Weights of a small transformer language model.
Size: width 224, 4 heads of 64, MLP 576 SwiGLU, 7.86M parameters.
Training: a variant of Adam for these matrices, 332M tokens, 10123 steps.
Each number is 128 + 24 x the weight over the matrix's rms, rounded and kept within 0 to 255. Layers, rows and columns count from 0. Numbers have three digits each.

# layer 9 MLP down (transposed), 576x224, rms 0.0426, rows 513-550, columns 112-167
131134140148082091095119118149113111135158139120117114119148158142136111139110118170132149116156141177203143135154129112104139134178128115153137130171144171168125144129
111135100142122144137089120173134059155105125157132113168105084143148114129096128121122137139161109136119145124137156124135130141157142109156153158129089119095166132102
113130118122110142131133124121089092091117148154123129115105131153118143124104147169088115150134085128145156158126134123138110119107119080179139147133092138130169105125
119172146127116146100128119152161129166129155143167133113135129090141151113087098120147136117150125174102148134149107097143095115128115155169115110140149166153113163154
133112138130139159162145098100136132189121119085132152149124103163119154166087133102121138081151121120118120135122129157076140172117124103140085145085145110094106155152
157133134103141119103108116106080137092095124076121132121118148136143132130142123144117127144121142159105135165162139138132133137123159120111124093098132119147102135101
134127142142109185200103144084141108104150115096119105184108145110128093129152115129160095080111094094142127127141130121122147097171116175128147147094111113151111105140
135107106141162104115147130153146139130115103132107123163116126148119110112138150135148115127148128140128141141138131118104152093123122098131141136114149114156089151159
115125134139069160131146154115091136089106118149143158172125149118095138090107139150160102111157151125108171176159128149150163146116124130170158083087100111097146137162
159095139122156109099117129153140137137116123125163137065115116107161139135098149123092106109117122135177160131134168143133142103147154126128148135147116119139177073128
127144094177121093135150133109096103134124130157151107103068087105065127108108070153127096132106177135091165160102120130125129120107145171091145133175107057155154149120
097122138157111113092144126131178135127139135131143105131107100110122099127101113122103109137111154127128135136117143145116070130090135115131141135121115112115126131152
139134146140113097153128136148191119150107130144116102139130131148095106107118154205147120130141106168123117143104117113108117121111104178108103150158088084135139127064
111150129121139124174153114139140133131132110141130112120146107156168156131112138178103153116164155125159121151111136093132098132145129131084144175106147147147120126116
121144130129132080135116130101101143118128124127105129108201104103156119161149123162153110133110087147134135149158113174098118147124191107154146122144132122104105122124
087172101104129128115146136119124153111113093146111127137141143152094129107135091193131155120160088149150145117134103105121125092122130115125132108173134135110160126130
134121139127134120135124119138133152141153112123099146145077132144134129110125093092153131121149167150138214150153125142153149129138106106118071114149160119111124077152
127099120114147161135077121128160074155140094099120118104102101095158136121131132142126135129136097099139156125130148131148114095120132138178124130064128135050161126108
122157150156119146123127092121141150152098108089143112170048108100129107115119175097132146127118137113155108136129155132128093111099147118085063082158161157095172125110
117091105147154146171105149161083148118155119114131134136163117099134100131134119113165149127171139087171117113100102130117147142156095097121155094092125107136111146086
113161086160135155108119148154148105129143134155118098140128136134140116118151139115138147113137112121165059102150093119111158174134086150136140114104091154102124119150
056137113113098166117118152160158130131130123125114127136131072122106165121136096162141143201084165096102096160130147115124099093113115104115126086162146143174140135145
131161122099117146060164136146126105141122086141148170140113147120138128128101167163118116090186097123103132149160090124121117129138103098163131123155130115090111149140
187127147112108097113134116136121129116118163141134084117115134111129117122132128129167186118154146155144136131120091141110181135164133122162094130121125123126163128127
127132101159179134125161120142141140173135137098118126135110109165141117172118103136098169126111101139142143169149112114151120143105120102152171102133092158099145157115
134119113090136147110160116152061098134142165094097167083151096124160153114157127119100148124093130133151142139122119120128101129123121135117136113101132161131156132132
133151118121174162125128131134101127135122179126137104133133133126120111110121146124163147162158114128098071143101127109129114102121148105143152097211147110100211125175
081146145131124128102104120121107157097127125157119106117122162166150100100097122097163145139101172090163151116138134130150157138104153126118142164095115124108138123106
115157146176116161131138135154158150112130132127127142145126141078151131130157158147109124163142115127140124137141159117111152154098104134131129129163121143143134092140
096094130142143084093147126140123139155125131130180131097109153114092175121109085077115143116099141118172134122117125134127152126165096107111162152135124104150115097132
137171140114146123080135096103144137133166167146096112099132110129128137129149103150134093101165067127082144128114099111119155142163094062103099124117147170106112122132
136137145133101115112161140119108159110162130133139137127134121115155125120142128127140154133142108063104104102141126140133123142117091105155163146163115090137111109103
109122079128131126116150121106098101163123130163141145143158180082177116112130079118121104110110099084117085140105118130122108110122158086128070105106129150114129160144
146143105161093154147170126136099124096122106116133118131125126132134126151127090147150124147121088132094122124119142147179139107108113119135123130097143110115120110113
154124114122153152125146131105127120133117094076093151101129089096104104098124116121116130136149160123120161133093098134101134158166093115091135163116145114089124168118
122101159127119144159133107139145102118102125141108124153131171168152124124130101174095124123161139155099085125127114142120151193118108137087120117128125124114156155115
139131116142139139151147129132091121152136118130152149139136144159127085117133109181131122115134115156158153136184125087152149124139083167169140108134140123147146132127
131174112142138117131131127097114113150145121160142098117110157141108089154127139147099125147127173138124126132139146168117157119136103185112128135169091107124099112160
# layer 9 MLP gate, 576x224, rms 0.0432, rows 514-551, columns 112-167
153146136111127126120144116121163169100145123192143094158134135134117133198120110150128138117139162095129142164162145089129158128143104108167137137123097137123124144102
109157120134124145131100106166119093127149132141127111167126094108137133138141123162120161139142121123102118108101133104133112113122119118110103122091123125154127084115
120099095134121104127136129150164117125100160168122105151150079112088132122100136100125133122125084078151126124157107104163171117111136081129134121141158111166164103179
159100083117143135154183126134106146114114145182128089127139153136136059121095131161090174094098117144133148132132119117174166110174142107138135156136147113143176170141
157088173119141120090133129062116113121151076174147116149165080120127087097122129133153102161127175145128148127119135127108153156169108095129122141143146143099131105167
138147122141109129149117146116127129138136114147126131142129089142123181144154109126084144066147129104111114133055135119141144114117139157182105135133121115103145161137
105122124110131130124142158141138144128115130107127138137188116095138158120112125117134097092138128116136138153123123133172138137135139110148114102121179124113168176116
139123108121136137127095140115119152134148100155105148131099146106135137099119119101092109158157142106164079126165119138121131120111100116131109153134137123095146147145
130137086103105165122176133165106134118170147134138117133106101149160137157114120135097137076065117117130166137144100125110155107121145131097117105124084114144142121128
186184133134140125147109105100120160163167100119094096150130091133117140153113134161108132116099140148130161112117094139129118112134151124101079149085112116139098145085
106159097154148181108118164148134142131157123158142149145116088134125116111151104181104140097114159118137157135172115130111147164147137136172132093136101081147127164119
146096127084104132116144146167142138136122127178083103150148130110116144150155090150133096130148138104099116104071153120130149139099118128101130132112096137134130154115
129149144140093118132088145121135117105134114140107116145102095114134127127144139113144098140085112118139119134130117146104156133118096118117145163145105164134135112130
110173123097151125164163125159108101091120161133152148115158128077157095104100108139081193076089126099137126149105142121127145135139150079140147154107162152118095120143
146108120129151174170113162142167150107167152154112117118136131093098089120146089111121116171106155109132102128185151106144162129126129137138140137122139160104129157080
113121119105181142119152152094104078137114106142136106128101116129134124145086121169153134105137124099175163143116150141111140142141146123096148083128157136088151081159
094097138138125135122124091126121109156135137089111110103098118064109163133101118158136141145115141135144103139134084096113136156087142131108086117141128126149091146089
154141149135141126123105145127122120144099136143093087087139082139131097155103158135107119093113124080091151122148135123140117117130089127156124136156137143114143126100
150123139119139101124127122140161196133120151143131124151149161085158133111136152133128134137108105067137150117115143118109148113155104101122117081114096134131065150120
144095157139154161123128129145114095083139138127134143118119200130124158156098127094148085132151062105132111136135052124099144122137131131122140134114156114111115149181
143084129125113127133070128084140110100158159100119148128140106132132136155120133102140097142117083141114106171129133155146123105121104118131128094132141136134128131111
134135101070147152146127098150134118120153083154119127153145133128071157114119127151148119152100098120149119096118121146143131121090154112148113119117137072122123118095
147101120145141163141117095088107165129134134166114082161098089141164100128175157123157136096116140157124159116111080112132128133152110110136074106141075181183098144121
121072162121148085145123121136179101103140117140134105144130081123140081120135096129116106136085151106068161162124128145201158124141107170163132128141099123113154130143
125157121096125134118097162123113119130146100134136120158167137151143149126159129144093106089139124128136115136115178133129147123145171123184109152192140169189082119151
139119085153150116160158115133136104145176106127117121120127122080116117167099135143121112168119122108171109159141136111120140135129108120128123118140109103168128120143
108138105133149163155163153145170097140129133138129130132099118159133151167136129109102148135094069170103129143111154145148125117156104113098099126122143130121107175112
153165107169137120184110131153142148088146117144128163106106088109129114134135084088143129185147096157153134137119118076086124177160081156159135133147113060147146126126
155137122101116088127128149147144111084094152129108097136112093160145135155099128148143156123136121135124116103147128143116162123158100106109113115202113124111133139097
130145144121078114147163163121137140135182172098124151135156110113130091138142086096118129145073105137131132129146124147133096102148158146133092127121109120156140127124
172158140124133144154119159139092105148142125194155172105116119086112114127142115112148155131161132090110113109134135111126142173125067165121142122132164095140110157110
128162136112097172101142111119111158101105130108083147110134136130149127096134102079149108106141123112133168124127125091162171140139140076139111123154120119147092112083
095108122159122141071139113121110174146159166172146141133143136169088110124127104112105082126113090098169132099087143159135154125140132113109119169098151105084080116095
134137151139113150107163132139144135151136136105110129103125112144165126130153098143150133120087140129147088128133167128098138139087122081100126144116116134096135157149
177073145137126175128138174120158104115142107140130106116142130126095133136102123086137161170118103086123132071110163141167157121058083106122099130127118119150143096092
120096140111117108161110146127172119092139158111155111098164128141123090117144137121127101137107145096136147111098095114122127104143086083153125139130167140126138106144
149129095098117129107169158133124134133121098168136069103126109147122112108131137100088135084080150120143167147116152109089119123132081119146115132143130109146140126133
124124099164134126134170139143066093080127131107161162131153160120171130127143118085086084124104130118129148100098154127120132162123099176126155111174142131069124108105
# layer 9 MLP up, 576x224, rms 0.0436, rows 514-551, columns 112-167
145109116152129156106144084090146114142113124107130101119165124155091142126155120136173097135129138108136113081152126153138112133086152143147108141105146115169128099133
153178134123112138136152125128166129095085122062132125120158147118103169108169161117145116123142126131152155128142134079095109157131122157104130146134169137156152148114
084146098128131158102139108099131135102145136122124136132138115121108147138146120135109145087114112120087129112161118045118139118133118162152152099138075121141083142144
139151116109142155157135146117130109120121107098130103109151143145170089122131131096147102104159172149122126115092099125167135129089116151156117152133147096142134162102
075149107145078143123112146143132145152152129165135139127140104121151131126113132134112095104124119136084136066124138158178099153139077165132128091117129170123109124119
139131132163134198165113111142110130115190129103128158132114137151124147132133110134152126149116163113127128095085114161097148146113133126144133159148090116157142142118
119121141125109087113123075140120146107156137120123140092116106120102047141145118144172114124121165103108127135099140098123115106140129119106107115161131074147120146131
100135114106098141130107114108153143120136162136114133097092093102184117118129125160139107111097118133089141103110076134145134069098106091141174184133134120142140090141
144118124167195112087112128112105072117159144127114094112116121180101131137138169141188119096097134117141154085125114152103163124098123112108120092139143131100129147096
135166129137153087091115131170138121081091116091094099164115127098120199138158111112143130148195098094119168161118126095149169164106157148160126154098136104139121099107
148132122144148155093088141152075125130121158111127155166124131154117197129150131095143107153100111168129122148144117115142125143129129116162136106129113146133103092136
150133153095139108138125154130147105122135119115148087090124156096153121140116149140131111139120095131078113105126143157106155138123134144109119115126113137115129152111
083110121147120114120110097108142115168130157128135153151151121138169088175137121113172145129139117130125124171117098152131127090173128108145152095133086103088124114140
123107126142082124106138121124116113137116092140171082085102125149141101126155101164105181114143134116142132132097131122130138118096111148148106134126118121147144090162
155128152117067138187148109147117110141133147115103145075146133165189159157087090109125115125143164127144082130143079063126128109134163132183086126132130154136122160142
122125114104145097149123105134129122168142131122126086146115136122153145124111133136117115093153129152139124114131135110131119156154102130137105126104111117097130142163
108099176157128144139072121152180130136095135137129102185145136114140153134108162161135111134108092098121147110174150128166108121119113098139100141106107159088072102138
133135109156128113156083103137155104127129144149089166117100135125120118126108123083119125148088100143147116134145113198121153112094103071125130134114124112174175095117
179164124145085128126127168109110133114144154130114168154177105121128150173170122126116117109126168124098093116108170150153156143120177114131117158108145135099131133172
084106142121138168123150093072098146109125112130119136129140112130103121140149146117130095142149132173125153164097139140109128096121161165136115120131104110128126120116
158098168119094114131116141075086098138107144109106171125124150129115128168140083100150106120131112135137142127091181112171125107115102134129124086113121113132109144115
169153138139165106101107114135130132116143136147121128128147171169072137171105111105128173126080155128131114112142107085106134136146117132205147126133108134130101124157
080133132151073162143159136128131146142155149151152146118116118122160090162155155172090096090120100116145089140073172095152142095125131093154121136120119121131147154135
103123137123119168154134124123150105168060118147138126084134105094096133147123166170131134094123161130125152152141120145156127083116216153092097121091141149150147107149
115187115156119114097131129149111118174122088153112137136127148126143187152118136102115143164147148147167133176151111119127133178172082135120067154145111118120131167116
127116103117136142128156128106133121137148112150122094118114118135088109159100106113133131147104141104113123116104166176092098093164103131127116110100101110160130140105
086121130109144190172087126141159114150110146149142111121145136123124146113145114105092132150123152145168121153095129151120099151128105133119171134160123130152129103113
156123122108135120131181128167113135128114076120120136133145145106143150065141167115145112109158135113139151124136131113170130132145143078098118129124111117145168099100
116068107108104109121176105118089164085162171140108118117129091151110176084153101114104089123126101161101121130119166157102125104129136085129135102165083113149104191137
125171158145096105108138145128108114112196113155127125214118146126121112132091095169128109147174150160117147168103123139127145131137113105130133132144151129141126086169
121101111090137171143106107108111126124085111131117097130138150135163144131102131124155117090133186164135131126107156121127137138127165176101142122097105145109114112176
119089102124159121115169154117150110128103156122111103126178132121072122121171127111155145142090105137158145124172111149155108109127160173132123119124128104094125114140
190157102135105132135123140071123140169091125188137179171129105056153177126119170096149113183115120104134130147135105098115169129123135082139156130123124104079119154124
166131121085188112081135108139153107109144115167070135158128149137148168144115138103108133081096103144118117151128106072139118142185087148087142139153132182136107122151
083113144099146129131145103133067159108093138155121140120085133149110095141103134141091172138149137120128104152136120135145108122152129126115098161128181139122140117152
141138122146128129114126139180112128135096136123108096158120130139148149124116116134166161123171169153157147141131090175130152135129112122133139123130095186111067114159
162130114147117137126122136105138089118125134172149100138111165118149089118120115094129090120110102096110130117110148142159131099129115120131118152119116135121158116101
126158106126107088157106129117122100102135121148179163139069119140145107111112072148158109134098164125146099130172110113150111121155140149118151162124114090123159124157